config.yaml
num_attention_heads: 4
num_key_value_heads: 4
intermediate_size: 1024
hidden_act: "geglu"
norm: "layernorm"
bias: "all"
parallel_block: false
init_std_down: 0.00556
decay_fraction: 0.676
decay_shape: "linear"
Each number is 500 + 40 x the weight over its row's rms, rounded and kept within 0 to 999. Layers, rows and columns count from 0. Numbers have three digits each. The size before them is the row's rms in percent of the matrix's.

# layer 6 MLP gate, 1024x512, rms 0.135, rows 945-1016, columns 384-447
097:575461512459525569521507414544434481575474493420467506550492495406531495497476481472531627513469522404563454480500520503576484484504476506451505488584517423489487504564486481503525518494563475
100:460455471537433501499503526475527557554507448549497453466462513506505526531509450536442499526541574448513533539487541474531532501479483483508538478529486463458564493433560492529539520475481527
097:489498577472524573458466539438473479493492445507536538510530518486445470459509427447510494487485576483455516538526511563490487489433588459509477508553503546467527522482514511480446512499506451
101:517491543515575479507540565449500510591543512545509456506512497458540515480523519514491509515509445511459523514504533505450502393519528516519453508535513532478519477506563460411475464515475565
091:460521498435481504531511423519531532541480510551469474500494465517528468624510523534490452414509559524503435558470484587485537531535471482472582479495534520521479530516472506521503513478554494
108:530484433463499503492438505471418457453465507500530458515580517486471474473548530428556491524428511479476487515613584412485462498543515497463450541523579501475468532492496458551523460547542504
104:535490499477542467512527535543478472451486526475456510524470492496451557499552562441479498537474442428467574515547597531481491560496528490480503498490491541495468521458473446500546524466501438
108:502540475485497425492465534529516550455482505475559558449522460490544458411535462508583487481498504429500536504457513516508538542474526481474530441477512482502425494479474534496469497478473477
096:571546510517502493506459493453468535422529489515477519493444587574467490433502521474498487501455456458505478523504500495435439478471508528448369516478521419471462457436511575507521551582460450
102:446432488466478510507502577528471543567470485503514600536510502500485542540519575516488480539561454527508438531523562457568471463502515522487517465459477526493510543496519572573466467536499466
095:460452505563470494500516572538427507571448531507557459522474548479499471478503516410407464538499526512555466462588458519502517498487457526500496453470467508440473504544543377542488458501471508
100:490473436590420445532517518545532497463464503543479456413537498457512501470581513499541498539476477532541537555513543489502474583497453547545556504466497505473536494487514528490425505527543511
094:535546437492444507539560512489513442504452455503514474543535436524508506470540548442500522561449499527529541494462524522516485466423444504551512500388508493492514421516473523474549472498427505
098:480484502608500469423516515480514518519516498563488443549506546525517516482495541564444507486496475473506504487475469460511394430524406520528513435532459559465475469482524507572397439432535505
104:469489523622534510491478526476515434518513486519583415496534524485500405470536459522507571523490553523455566498487472537529472477516516542538487508491519470499441534519538508498455517503564498
100:420533486512470494467459442566478525505531482488594563465593534483483448474476491519523527493437546520469466511537576568538503529583474480502509505448541581439549478506473573450484465471455422
097:474553517514472527464436487501534511595427532526483496516480496463465484498471426541571554487507451364511553564592523466545454434491475561507532530474526505528525514583458412547502432515550439
111:525559579459464550480514475506502509503494518464466510509518493466564511482468476461453485448478566510433454506482442514503505530490511580439553568557549519483490500520507452396553540532479455
123:497549512533528526522464511537471566525470511543462475539492520492508422503443466515465530553554517496554484504506513516480504539524451507519461474496451418474455543446524497467525483486502572
100:469488528484415466482490552493416539544481520491488518524404462483516551501500501545468431492520498470517438497516521504464533514552482475522501503493517473555430492494541460487510505530532485
098:480400451508592531577516525562467518513514531556576522517604545521483496435453540515533470534532560452413452485523528468487443537591514513507449503506514510488531576472573445476460513503482473
102:461463497523462559523467502547503472489466516483546496502501542544549549539415440455478527490542489467490467495453554432519522513430515503534491467466446503463467480510479508519477474514534488
092:509543506469509487461456495546570448467501536433426461467531479510539464497489394486550440542528452555549494495542490475580469464457525468539495472512511495465516424539551502508447502446503457
099:467481521502545519477512483474513482512432591548430409494611551471591511444520480569536479509504526538483459503537551511466416494463459508480510512530432512490532523491513466552514475450521509
099:561466480451538431545514518511467493509492437503524522519544558468537547431492505489438520478452494491507447515464468526501471540465493473472524547545465443536488455502504442486568526502507586
115:462546515523481573493555398507473467415501485523508568475464455492484482465491522521487576536508463534529540573544441494583491530467487438492522502495496471518556455621551536542550486487440542
097:461497546495423473509478524518549467405502441470451486470519544533525508494494529521505509452486429483477546507467495487507515531467468544559506498565569475514523493496547433468500493613443496
098:490454558563542477545490505517498518436524476535454535488444491489487477499478441478476392493540563448544521536494535526485467472517502482526502492448460598500579460518587466569425534561427510
102:487546460534465498475509515484530559433481531481462467598512492566478513482530493484489534480516493483478458476515544474496416488452532434565475493534421487463455488535534502491479477566475529
106:548528525529513449601621482439478506479459553512432504469522526498441522529551467511546531422549474455515490503530459513472466495470503484492479522533498408522524471503544540560507427520529518
099:559495527476549488522520518559559470471481460553513507508501562532469557478476510478472517538546545525542538492465505521489499542533528455548466480398463482501484459430468521568511482479499459
107:481484492511524495519430464528563478474450578574449467524423487485510477529482448535515511502436480493507485502462572518546529527496526530519414441487541521472481429524537483543520519501476464
101:512478533469595529473474444504567504491566506531544503472526494510467474518570480493527547583467583482444504514495538496571467489520472503563457537575541521417494479473469445473539620528428516
117:478453494500494473477516513533481465427451493500570564445447472540508481458482509410510563480474565412471555491606511438498503542463520525528547410479445484481521587486499546440482485501452524
100:495477540508487468500513515502585498501510446501572515475494519437472482527534459484577502443458456543518485517479475534469470554499481442511587490479460529481578471514521498507471483513497528
107:527498483508460570490491492516488549508453494534512516505534489478622526582543497465573469474525533463408483561495484471533516499509457475519402498543573554547510475484525533526540565484519446
093:495431535486415525491498541471570446541498523491585477452477460558532488446458543582550495435507550495554533505424524561498476501468492430513491497422489418486478541485470475559471524442473537
104:508477526515542501480530511554502484526507509507551496511511528466528482500448529522498462542451522529568534543541486575491433451517538479493535462507554477516519551499507500480454483514520508
090:498537475454517500489448500548546530446436504507525602511577455510511519481563445499515474536522487532455513516511556489513570479472496515436535530422503476546439487546482509568474597551525517
093:544516511469484487494466529515423491464545513494538501564469540478494528444487502513504477494510461543419510501456472508451476535486382418460450519487468412515482484477436552540450509436492518
103:449455453566480543524522512495515445537466544513514521518591435499459523512526507492471410562491505465537546527445487522484579515630413534503485510459461493585543515492557437495527509505549502
102:560570500552538428484502494508466399491470535513576499550530470548453495437500529512512483500539481442502403524445455533533517516510567450473464471475503463491514455481486519529556559537488418
107:512512478520555556527496504469507512476530508493469388453473459505516491500512502487589435453457542511592499492467472580466499478494565442496521503527499482435459490551552463522478537525472520
097:423492539539563520470501502504472525554460476484493447468512553473527465527512493493481522464467494442567454490504485500465481493618522526465453562433554501601427520559513452574562550476495519
099:459495486553424473474545496508504505521504469449494542477508540467468457475495494513499522456545524497452465506527500555544450485511516585457558537462560440477432454538542504492502442576472536
094:525529439510480504454504491571558541571507486488562515450461529523472415500459538474527514448453569517572547510471573444443481534491489466535458488536504541431501485550450551486513471426477506
105:517462477512487460506411477501471467505581447492529438495523554465482525471530562513480413403516517524501484496533476495428476503469496522469528439491561528461420521484439531467536453533546572
108:514491517463528513447567488480519470457436494480460536499522528516512532529398496504506489504529463537533529491497584563471476539501529485419457545477478499507478458484503539462434530493504504
097:479546515521503470474502429557483490510496533517531483577507579477427578474530439553495497462530460543508517530516503492482534546486495511524473469502478438509540498527539477562582528433531537
110:511529509505506466548545508463505517504482550526496511463484474484558531482447493495497512485499529527473492537531429489490540529469486482454414544563511521437511486497462569478539584509554507
109:497482509493528464532488517555557579503448388515518529522499504559543560579513452545494489460541479519494540493400459478472502469541431501547495565532550502447463438470485498562508519441513458
108:524550507563572527485560487475510519425508561503469519510481581566488491506495450499521482424528541431478515539547493550499507503506450518534485516573553444469487541593572442492494485516471520
108:468510455513483544532486469496489515559483471514495507458491486536480403477504507465525524484492537474540470418572572548564492480522511525534537514468520544532447476466567502481470496560438461
108:487458490555514530516539499474440494523512500546500440519612487515572542526531503421484549439508490492560505491513572438374470505523511564527482462471515544486542471504504471510535548521491502
091:533517540564551472496501466484454547464560479477534553495538522526519473526502581493513524526533474478491541566433502484487462518546466493566515574530521529512503561506417467543493447556474482
124:521611494479519420548467488504477464460475568544556544534546548491438506416519531455538461483538494554492539473488572583496433434498520482545477516525457435527528516472475551449486551447597492
104:501513524523508528565541478492469446484468551495480536468497533474481475520505560445492495532458477461512496445520581471625527412608554532483459515502529483506450498534582471493594456468462468
100:484447498432487583530479481589452505504457505501505448460512504428525512488540521449548513497455460486510464411490571494513533481500563523465475508477514483424549504488491500445493486505481457
095:493525528489511454429490521447526525410505485559464451528506440479463486466467362538534553503507510477461486459511514529467557531483515565489562577519488576522535465532518530531476432540459552
109:511511463523539530492437546516485511483597491487486472486430551508502457491513441499467512540432530464552548489517515500523449496496483455506476453533450456434489498540559487586480496528437519
108:457511466491438456451562461536491469535460549474474494508518545517468519489536512459470546539483478473477548491560483523489449495509523527442523480486517492543459492519527496529513442511530477
090:542576517464475414457449513540472451452422500474471473539550494544514477525491519543475504557460450497494596458498472546432583421495543433469554441486457451511479518468467495518484416530462408
105:485532457473573450448448483432523562461487498432495493496513522499501463426409519533519433522516452499531464486502536568457567504508551452446570473453491484465497482463539520421546555555528502
101:486464519480509474455452531486481443474522477512493493454472546479490531523568523483617512425558569446526441476528529415493460502521479505441440483500470447412432540466529499513478530490507542
099:484508418510461442532506502507534493463531502562513528516539411431516482496464528483518464508514523502503557565511559523533487515551483468529471482469551455512564444577483451503565557463593507
101:487597422601424538561514449496488539544562517532486481493520524484510536483474535479461517457514491448521532513545536528470490488489504556529557470462485498556459561510512416510542559478526520
118:495527475564509494511506577479518506534480466486470522535499533605523458442537492476517497552468525490520419509502564512469460465454524487545521536516455445521518511521504502496536495483428491
090:527417538475486451563450514557491508481486476507506473496538543397465609502462511482508497469547567470494490469538549572456509496455446471558522423553494616459480503447490509480555492513592439
093:487518473470495441516482486557587505530473488459531601498549567500536508533458502529496428452534437512519509466518528442550503495508580507563444541533537519453519477577493532483462487498505558
108:520508476483525499460493508553526481560539514535462510566511509469493509497523573557511567476534464468531449520473503450545487477482523431483485501473456447565445483503444460468498580471499509
097:515557421516523512548486486542420518516483474518459579460457538495476443495490550452483500545450499478484517542498560499446517507527551468447490556470447492493531571538505495524524439489444431
100:498503535513580469534497522446478487489446443545485495469553534528474490481553495437465560519564421482491474470465490494461450464531479443548447520534553475486467480514494510549495510532512502
# layer 6 MLP up, 1024x512, rms 0.143, rows 945-1015, columns 384-447
103:512405454480529546570453477495465490508494548475472572534515420431447512450428453446562507521448438501485489520444500527459549445520526435392533543544512496512532485531544499448515542432505442
095:471449452444544485506524514530473504546531496582549472503482476515507486502448461560458462490552506468531495473531561549494465527482450471524436487488457507498515431453481521516476477509587530
097:497432495499457457556475518484498430467530446565503441574569480494498578569505526557432531477507476548554508470402449495483556529437527552548516510487584476467480516483539540510526570485516500
102:463530502433474461531558508546469419487447580513479545515489508478423489457518529454547445510546534483556568532478491518445495457520477552531450509471505543466490534510587450453457562449546555
105:462478554487488538498500520561520507421454486563519478489522503487523540540506516555509597508527501543556489535519567493524461508461540445465563514522545537515539539513512531495565480547428472
110:504492602526550517520520514541496542481497537512542464579555457496444468529460501446510517501484473567515478513395538473447467523534500488477520530489547507477550512488528583416477518479483432
099:440461457452469502523477563534583490557542545511588456486523502512479474469499522470470525493536459483508502496487520474483522462461579486512445490447534526534492517519414496454493501446438500
099:558520485487594412532529547525481458480492464499445420542419485531475461529526469484564486468457529518445469469454411435487475559497443502520456493484419483552514517548516538475449556470490482
092:507509533539501519506499496556475515516526587516546502489490500512428538483530486520494499438515521471460532506499493512523551521465469482546421487509560491479533495475461392554491519494519557
106:460488507510508570485474501519443504505499498509468492561464573506516522461488489432474511500511466622465518514541506494477436481564538553488498532516486494474555490499516475486557508446484436
091:498492535460500480537512506522540452543469526472510454525530521487504563519488461418482491497538527524512473541489499546451524502503507492487460445528501530528536518457586473554452409512543515
104:457501554452553538446457538496524491484475458489557520482489504514458482561523572426533529508498490518470509496530476468492549496515463544495420561489485493563492477462480523506530513507474569
098:481485526504539457482486489525476470458493451508483540556491484563501558524478486452535548499533488475484391444603516436454508531539568469471520600493458481518508532560542510510466482495483470
102:493553565533443501493552524581556539462489489578500532518534455483470559515507467503585463492489546586506511487500428484482524483553522489473580468475485468431523499474460420620511598469475487
103:566531511494571493555454576521434486554498537508597516518461513463513515450515477458479501524458490575487515478551570544518531576481482500559455525519489551505439469531500563537516509517433457
103:444553538548436509558473548554556480509536479537520471448461496466509549498561519543555462539475461532465529505522484427467464524456482539554518417485509510484517534559556496576509463505524461
097:437460514524605568519477423485541521410488493463482477480494568572524428499520532543542473531527540511535485524444502469519482494452519453520493500468457509550544448448416445487527527504512507
103:446466426410486475541472535546431457468543501515580552466483500491531552515534518473558454547463518579562514569541529499502511448517520508529469501590459490468462534477536456520437462438470515
113:489526517493514451537475458475486508470480543513521471429571470445460504490468490501501452480439506462480542566491497547561494514519537475490451454512483534557496474469382572477463492482434560
093:567527504449475518458592446515547450503541508473438535511515564529543492549495500517489449508519496520507546507500511419483500449482572521519534534482475549515496493498479511507532482483462463
096:445555458608463612522509472514451508494443511501516554496519462497450543468475435512525498468511520467518479496536492518523466556469510486531486461520490439511460501554527448419475481492482543
098:516427453478441491489500532573556528466476498481447514492489463556456511563538496470502520573524438506430486473528589448542443548440487531503454500490454546467465554458495516546486529503579488
098:527496495495516570493475498508489557442485516463521510515419502404511526521501465518507439452477530466499499532505503485576498497552514540522472599506465507418493466566513445503508550468464361
097:497536414465474477510481536512541467487473518452407467439427498506479575498386458497523513496511500449518523527498520465464508433517429497481488549539550491550581530496512548531518489503492470
098:489554446453588500495497556489462584556431463543460445501471478463570498522551501508457443464560549521512525545510530523479507497413509510512468501495493494449554479505512498523491399554475553
101:494478496427506502511442570552519485596507431478518403532469493529515553435472539530550518470500546530539417484520511510512420421475472449506462492512484526506487510475497509492455533462526462
099:549519464530532490501485539541512429455477528450519480544431464452507520518573493486421520524559539474518520493493485426521578485449437449473552536609478511491520505475515504524554520453458573
101:506491550467462463476453459517461484469433458530538541483528417453465489485505451472467467479429556465498564534582479414528474428519520486484547448444526442531458466460465517515534486535530503
102:497468455519529569519477444549428486472472493526490509513504453523490556475488453453526492539538529515537482463491455433488436485576524541500522588388430412463499442497559458567418540496465485
102:442542532505502498469528595513497476517521434527487508512558498462478532492523494449502484512445568497444507550569493513475466497544537540485443518489531545499574555444561415539418561471409516
098:508497457499532517579526504424577501485448505476538503538454530466555532537519452480555485516468599496456513490525490512499471540420478516590559496417476523544516508459520495466457491548480457
097:517476544490489484473486504506562513520498504388511462535485461530484501519500547520564515507481458530580523489504479543458498533440455510535476483514520506450556478493452512544594516507487475
108:526481416495534461436530448542492527508534507513485520542559492534536502548529524543456443538507512525562598495465582547533480531482499461486547481534523491457523462525488540440454535505454546
110:424503543437531486484497495479551546480453546475446431536450493423479552512489561533551469497486446477574508455526507471459497547537534559466507554495568548528588497549494457522528531506440539
101:461498603494524476449517477495494517517498503479504489524457495471522410456522436432468455478466506374494493497530490546468451468489446533482451527562483525476432530490486469550509505496480486
113:529463522475490478479469471518489445464484480545503478443443482523486451521444489528551484480525486513463538459443525531503477467542505499492457441534487523496506396473551544479448528450475486
094:467490486456462430615541443504579447530523507529492551564475426421478531530550492501471473520566554496523455396514535460486495472451415505579485449527506490466508486522480539504500542487546486
105:464427533469490545512412469579430528455507523459496452510494497554513397521503470463561546544489437493500438503443502542449493459543534530522509527469512494469477554559554421523521576490522486
091:498503488547623498490482542483499537484468501515492458503523540501493507447502596501578509493537460492463499558556479525540525493485432446459539500560547503485494462489474539493546448557497463
096:471487504554478494504497560526562484508503506494490485517540498434512457531515469593519449494499488511563526469467459520509449483568457526545501468478498534549475492498477501452449562448490509
104:561485476507526536500482424514500515519519503485479414515485487516550531554484534458421560433497486453479496427510525473572490489411542557537517526562435495455516488547433538496452524456437548
113:507475498526451478509492543500495530494512458519495521456461484552533485501510553508501417453447438551557513425481517532493553549553440470480505510454455585559528493533499571573507464473534499
099:486539408473502515479474438427492489460503481461466543564447538555470479454516481460451533535527498517556454526481499495424525453457517542478523504516469521507490494516560502532466501454536500
095:457473536494461487511435583496544461514549508499466579469393426514480529476481488494419438542457484530472561512561552526438479438539592482558493494557536570484461544471568503513460466490461505
096:466554492498520508467493501501482634525519498445534522509435513501541522525481467488428472454506492479519533458525512554547426470453550460558472510455485568570511543534504494423497535465515499
098:507456511429472541538559448478492443478470508460485477544546534513493519487562554548549495446490512460516457496517503493455495494521477547492455478477526518489480490518413482541515548423527538
099:496480560524483532506464515485475482517421494585515550519482469490553491462548494533511561664461553529528497553446471473529534494548507466484471543507493470513531493576559477528456488428530528
104:508521553463533518483532499482536480537464478457523574552515491563479515475494469473524553480623407527488470527502560499508514492410516507558433502580446545491505516556468531475534460460483527
101:480429558505549539486519477516529498538498431490495525454441468514621512491509516454426496495514524488391462459448570464483467524484507548522511555481394518491457455588509470547544452571509515
124:513502558523415540474535526496508570577408526422454475608545512441520515493525545488514443434466469457490452482497465448474476486444557483503463521525558508568465466462515497498479442472500445
102:527454458492573531480542498519512510515419458545531551490557469558555464567507508481472459476460576486471409513570516549427595530439470487458490506504572495470507491457512523545481537532526541
111:534499561489539533609498610509487516533505478428525512543482537497419432482489480535456512420552440469479521566472473457489522553496527530484514546518415419473446491552462414470488466527443451
106:458492447435497471477540463576548569522475408540512549454498495496483565466639527503556532521457506500439489495519523483490455510577439510524522567527530505509495452506479517465499410423524466
101:519518476481463493543523508530494506459536538562518444460531442424477506507522453555443487481481463556451567446481458486547435485563447487474440495546516508548468486479455467494434465482537442
093:569514508541476550416550483531439476525535488541479458526477462499540506396520518494574506495572506519442560449482490509469584476503510526519488521469524489534491547536530500502533507479509631
112:488550551535539479563516447551569483430481553487491555515493547542437490546438486506445521453458531515399520565501487608501529433527505490487522509488461392529484482481532529455457540506499486
101:548511532529515568532534440489527532506552493502554462490510490470472491450518427399460463531510548510511509484523443480545527437490448524446509517508513470557491561452469464469555528362477457
103:500508510454548532535502515511459571482506456531462449505483543565515447514469465581434491504509521487444563484550499517530457483477536548514502459490509437519477501474485425502454454545520580
098:466504509440541587517436458515462556515456463500450512536479479487437537455457539503469517550502536467516502482442528521522471430546477508553461473480540493467456580525483443514547540454523524
099:479444486438534467548467530510486498504531522496476540465540453413480530551549521471465502511507489554495462475536501510503510533515472443520551523543526516489519488530534500509451424448497523
107:434480490445446511428521469524523524547447406523530466478491476513512604514464500529499525564535503563501374447504529544517488469542555445569523563478460507541436474555541524532466452541552412
089:526436450486481500488531443482499475473495488478484547524482518463497516530482443498455525483538532471619452452567478461529495509485517591559486517546544545465501468524503467529440493503515502
099:507500569494537418507497480484545506528455440498536463510529458605536499574543511515500528475502489506552430532473498546560525525460505453433541473490503513480483469468441475460480445540501471
094:475437555398445526555438475562427537531500452468450538447422448439523491453520484510497431530473530493518502495541523440450488504462481533475414517479521534510515574403514473484484497533528467
104:452464494482483498449558513463512463499506477529495485528493537562471558496503438577511471493500524498550509496438497496456532525533523479454488467554491532479479541468464545503497481459540491
106:521466547525509506499557483442510476457454568497464560498513445537452515522469494530535494474554457568452535489502525570517524450428511523531479575488512513557521424400484551513528461443569492
107:496539425485531575497479516540532505450514520470512458465479519528442424446535472533520498489436460484544451528513524499476471462454529496535482465449479503512443459491558543570493476525504529
089:489591481552565580466462541569548472568466478609515526486433544572490492559537471453494415455433516518464506513459544500460513468520529482484506572426540426516623525525469462412490538493483445
095:403512481526457517446518452565567557525460496495552544500461525511455522485544466501475483467437527458506476531536457449402548501504533466517457528565559470463552435513518464519524508566497550
101:577445472465475530546447581486568422486513510552587482555531475503489507535506508477478504481570472459537499459531517545548502535513485507471488467529481511533482497477492479450534465564525455
096:458514527597452484456465498504567514496472537414582505493543539465450464460494520511554507504474546486505523495524536538588485493469532545520496516566427507516525514535554537454512463560512573
# layer 6 MLP down (transposed), 1024x512, rms 0.132, rows 945-1015, columns 384-447
101:459515526539528505519460495472550431531539475467520526435512515463528531568469460483555546532524475436527483491475501505506536527453500466473465442441575517521438536563428463584535535515487547
104:585508521477482559491542494498496509488500520467457576518537540489484492567470504558505425493540474562493577541523610581596534451534491455527519499479340521567543484489456513523497504475455534
106:505491539496481485442520535536441458498439482444513532516504505506466534509555524533451475458574457587555479517498486545484478464463461510548433480501550515465539498500543582457543494580480483
097:553461465515582485568568488538504454479445499573527562458511394576512559508563454492539458510495514611473537536498525485509559526414471517480632508540530516520497433493491495528543477490481457
094:512542508463514498532436445570482506461467496499533500495566539474458551575476502481540529503470531518447454496493475407557541511575513539495480488527523501435430515496552480485469436511565528
108:466540453476430455478530550479557506547492593470514512578432520441508497503478467513505540491581527520573456568511462478442462532515513526495484555510518480486453500531474580490499491543443453
101:469511453512452521512488509505514453409426484477480472502490517496564512527543491520496499473480547503476471455479523526472540523491498552527508468481558484496454579589480528518437526527552620
107:521483489544428503461536503442474472515468422439457521516468493510575557469538507509490478496491518525514515541532487493494474482502497487513541509432575526479506483542512502568545421409447532
096:633561493599536548498469480559504512408462485501495494484480543522484461484514502545569472513497525584512469483519472550495559440485412495524454444535528521437525498571547494530464530515475495
097:473452467455474534530533510468497540475455535527369530495484493538445431518487541501454455529494557488489478533459500506534522437464554455503447546551510602478431409478546426568495496534545481
104:496524460524517480502519486507515479576446514481511534472542476463500430460538504530462440529578517511558508522426461512450509504528448501453453532470488613551527554469544435561543446487490513
104:466551482535549523471480494564505489541470430545513465473498508408498454531491478526458556542575525472490555523491437520471454511502457512478490537503594522481538576456541384488487510530532454
092:491515466480481550562467415494528519566513530570522545488585487488554535508483514538495534508410533463472510513473549522524530446528537564468509487490484518551443460567566511473469458504542510
094:532515526490528517483487549600535460538525514528491456472474541468604502576543460484470471530496543497537537441558613516403465512471499494514445548509579523470519528517493476536510529470515510
098:534445498571449532513534597484532515446504564540412518525496497411551524510492549467427484476493475492482457511468538457474480490475461479559538517535477498564485421530465476477484474572512504
096:516485540530520493474456554519472478498487484518489462520467536468507494546455496505462509547537460467496406439481504455433554448484574442463454529483469584533481467486475496553519493483566469
104:552501505497513494423550495530490481469457472491526483530531498474516465475523538480454459472477572432462525428548526511543485490485583471491418524389487443551542528574464508487539536489567484
098:496547447433483447497448529483589492505488512540464514464531501524483514552521536468536527526469448487504553423473502526518449515527501491536513414522470546511489516522524535484534447536536432
102:532526479531482422525507491581456555449507548492562605492525452477490556530462510512464565521520490541463534481480540506567488496512535552497415519490571535511501466504492515468441453485495537
096:520433532535511493514487493535504360435548461498527442525418519521442495523530462531533500583515533518486530467532513584526491518534498560560499527529479534459516468527478540487510499514497505
099:538490493538533458529490487446540582549537493553505548391581519463550453515461491536494451530448491435583511451486462461517529490451483550468540513548439400506540474495597520548525502572467456
102:539403566529449545500491507452550534501492527538470499527511452520481570458536421548532506492443475524555542511471404533481522480508489437583453499470555520458522488499454459576476472571498483
102:541580516533498467484523485539437470568532569502515504504468496481506554566460523498504473505519458494471486542558475571514468496577467498518441498605509527476456545442506510493489459536506520
102:504452496525520475494486556511545485521474439472526501551491574534435457512499512519511546494435463440486542499551472507532455482547488439399520564437556444430506403459482495491531486521524528
095:455463479506551570513547425464505476460566474446506451442546498521523562522521527599455528629500485524498549532453472532535560523513547549471449468532485458482528491540503534489472513487514452
106:565451485487554539591504461513447550564468555519575596526432487493524494525445443513498485490472464536443489481512479497491480462490501505483471509434547462582573499513537519484584536468501514
093:497525499458481472436465519571487579441541482465574483507546433548416521451495505510491508476475518501453462479485488479419539480532451465497478455554402543519546551441481528475549505480491468
101:466484472500496471469458523523480531503545509546563514469513483512506484438520476487563467437566558426571485560491524513495408464505501505464517510438486428528484550507497498542508505638529546
101:515601506501484482503474532445457511521532466500442478476526500486519509562472540509491503474514475454465441529480434446474523615465513472497471425499504485448518532481554522474482524496487478
097:555512448500610574498502453484470525452529491535546480480545497518524499489519446495481495508505494602451558502491511548544490496535535521507487572528391537488498558445486553503549479497489468
100:546485515488552490442518488503476493482499462470482501553471478470491475496546561438524516536507499505493512529487567472446526512536509504486434453518575570504533552473528495486497496459534456
106:475448544526482437485474422511522545485471490519481469470517473461537515452476479559615548502468460568599465488505496456548518511470445503423512441518545432554531530520519531448430563517534475
092:486511477442431531452466453528438550518448587503604513472474528440426506481464514526516518504448522547503479528551518491545570474519528505523509503465540618453448480542481497502502478513511473
095:494510583524405478508510483431476567501603497520522448535511518467538465551496501497505441461525499475440491453509511481499519507445465500499533599508480470509486443511571542449527579521511473
099:528485462593555546535502496475459420569518515479433534495564475543519487502498499533455537527492477564486455514467478522520604543493465455520470448511470532526560532512513458440477522582421497
097:460485425572483470509527563521458454495464504547498546531546510473478436462491542514511501517455547451433485477422466531463502532508579501432504526517458478463443607441518528477497512536468488
090:502514483545508486550432559511535511438538447476541506420511477479537533447485556484510473479470529547576507543486454535491505502510428509465548479438464496558470497498490561420487535510468486
104:470485483480452501538518517488501563508540534486477545518546477437450521576475517508548466475515489484516532495488508492468486528509464430447560516493496535496549511539460485507467488409531496
097:455556584448519450539516513444591529523500492448488531499437511515482619548454432499517496543497526577507492471471448455493562407507514412485456495498501450530452461460486464509476554493533485
097:494483489479514500496467483464567477506514590469560493437539489526428598525424496468521495495468472470518479488532425549465514468521537548466494472516547517480520515491526550525557550495539544
102:552488488481534548527533502499521503453494487452525535538495465520514461512516548477475464495530471539477544549540546448416498498474431590490413487489544485500519547433473435440470514489434468
098:429449475528500531497488495594523521535439498464488527525506437469530530520506495573498502507441545519482493499535466494488523446476452556498414477511550446481498524515473438500454456486552499
107:494455458495446563476435498449547484479495484449524485510543506503497458541517482416535474493436475480522539528534461487543589505484483540523546505526518408553485443502497410502500487510559479
109:466540475539502513478485523483459425450503476545476514500409441463472498451549550523529562591539493539553458500420575504524506439475487520488511521522458500494473433543519521462466496528430469
101:529489494482463458532560480443506499471540446436529502541519505435454533461431471521527567481496458515489545459469559476413495536487630563576463511562518549491561493446475487527525495492494480
100:526519547542509472484539586459528543485512487526514439508479492513462556443444488519527465504489500470558480541520514413453527476445481457524483533442553453464520469504518486513513481492495486
104:503521525562563451537488516467489511449521504572493560528508480508521470503505521437527463535542492476512507497472506482529584497533534352502480496531459490538527415510514533431451482514450522
097:563435509546495479475468572535458454528514530525549498512504419458481464500564516530494565474503482453548551519524525441498513517456454497431512467546561488459476480474465431515517497452500568
098:516559529466550510459436561563491608566469508488483520530597540502514553486539536409457478515506470547452413506552396529490479503490452583419518497476544535436460382537482533465570522535536541
100:481493449537474537533542521484482468517491471504509499531529520472475510483528545465497453498515433451455550455514543491504513473508513457487455500459516436551501437498573516483527497511549501
104:499551555461512473488503448465564531492504520472501533512523486555418400421470473495500442487399481510459440472523502462525398462444492536494540524583497406535475442515439496475530481430530534
108:473546560497593490577530455477557533484484494524467527541477514515491528485498473534536567485470458513565486511476443504473536554516529491498443414460569538440422508538559499456493514569647500
098:473521579469477504469520487448510452475497502487510449422430555530571485522444506501574460493474476422552532525488489452517533537546569480539503464548519530542549548460535501483454497507495569
109:417562522548580508519527519502515401541595485487467461469489487463456517494469495529475552496536483483517535586455527411529494476426552555484554515518539503439571581477414458449455477431506521
097:450512497454475505521557493508520497448447566509475505527505470481475560476495490466546494537470463493440481476468555523511493535501495533576468555539510466489413588461502470494495466538505528
102:456452538507518502528505443455496534537472565521527425533505499485484464483467491504505488536546562487585523467508475485491472441549523503494573476461532495572509545577442511580501453427583505
109:509511528481471454585487581444510452573512534503535502548515454479526462465524466498468427570515418455501521601549487485577462534511575521502443421494542502441488553530565569515585504406572476
094:550521526543465509457467435521429497508526460545523477432599521594541488537484389513458497460548527489518472480495459461568507495591474530500423494521542530480608523475562500428491571524493539
109:554458529471478547444495498585528504492447488441448528533455472520488513445497472499532603505463534491519583484510465470590411601434575531494507500479463552508507459463438501515528525452456502
098:476518466529518489521528500453520486490549536484494502518534511527498378510450484481491453476546454508481451532502513457504477500493470585486510461463543520547569512504509547546567551525457525
110:459475520503447460397484505502524509503486579579471574496570502531489485513446483510471433497478477436509497477501506446593473470561504475441460521451497499513503485476565504458506497580515503
096:477450505536454483470558596449474538488530441466505509451439542480508499477466528437500511473593506534509491525458453437480436524534528501453597566526473510456552460560476492466458508506527485
101:509414469479548503474557493480476522433518499502515472510455497418571419507501554470535498539508485518447419488530492457504526539536452579521501496563500544455452483493537501467527559537507563
103:451481499436459484484498532448529505525467458542519560563598536455513510453512529474488510491524438487517490493531521453516491536561479544494452539453523500466497485524504516531498490596468473
098:459540548514529493504524553451496475483523551440494501534507485477545415496460532529460532547482453535519463528483505457506537498470503513487512497491509433522485486510491505473518514530510470
106:512517494524513532515485474511544507443508470475524419463517578516550475399457485482476547517544523431519530638425478502521593500443448486514551496543533495551529506490538502539529519454488510
113:577517459497492438509500439468534492545468502579499515511534510534484541462497507490515523502537494447513475551510454527532488464521484496538521494502462519485565481479497623488568420445508535
102:493476403494508530442528508517550462491533510538527478489407509455532491541483504598559486512518424472537497541496489530602522509501532517462510561450481524475576518547510572473539424493512454
098:466530453545467490496476448453506487518512436506508493434498521498529492596480473527506517467508549542461427539499420567431551491520503482501493518517489461496520507451490509559485553486481516
105:501500552475559516486503537510431486504480509568533517504490516538540470507551503522494489502474514486483543594539508527506512499504519428499509529481476500563431462546492486497495553518399471
097:433449479418457452479516564472513542462547498528539459589445535544484428511515536488460530435474498503462557530471444513511524496455537482483495485535553512503469525438515474451523500585485475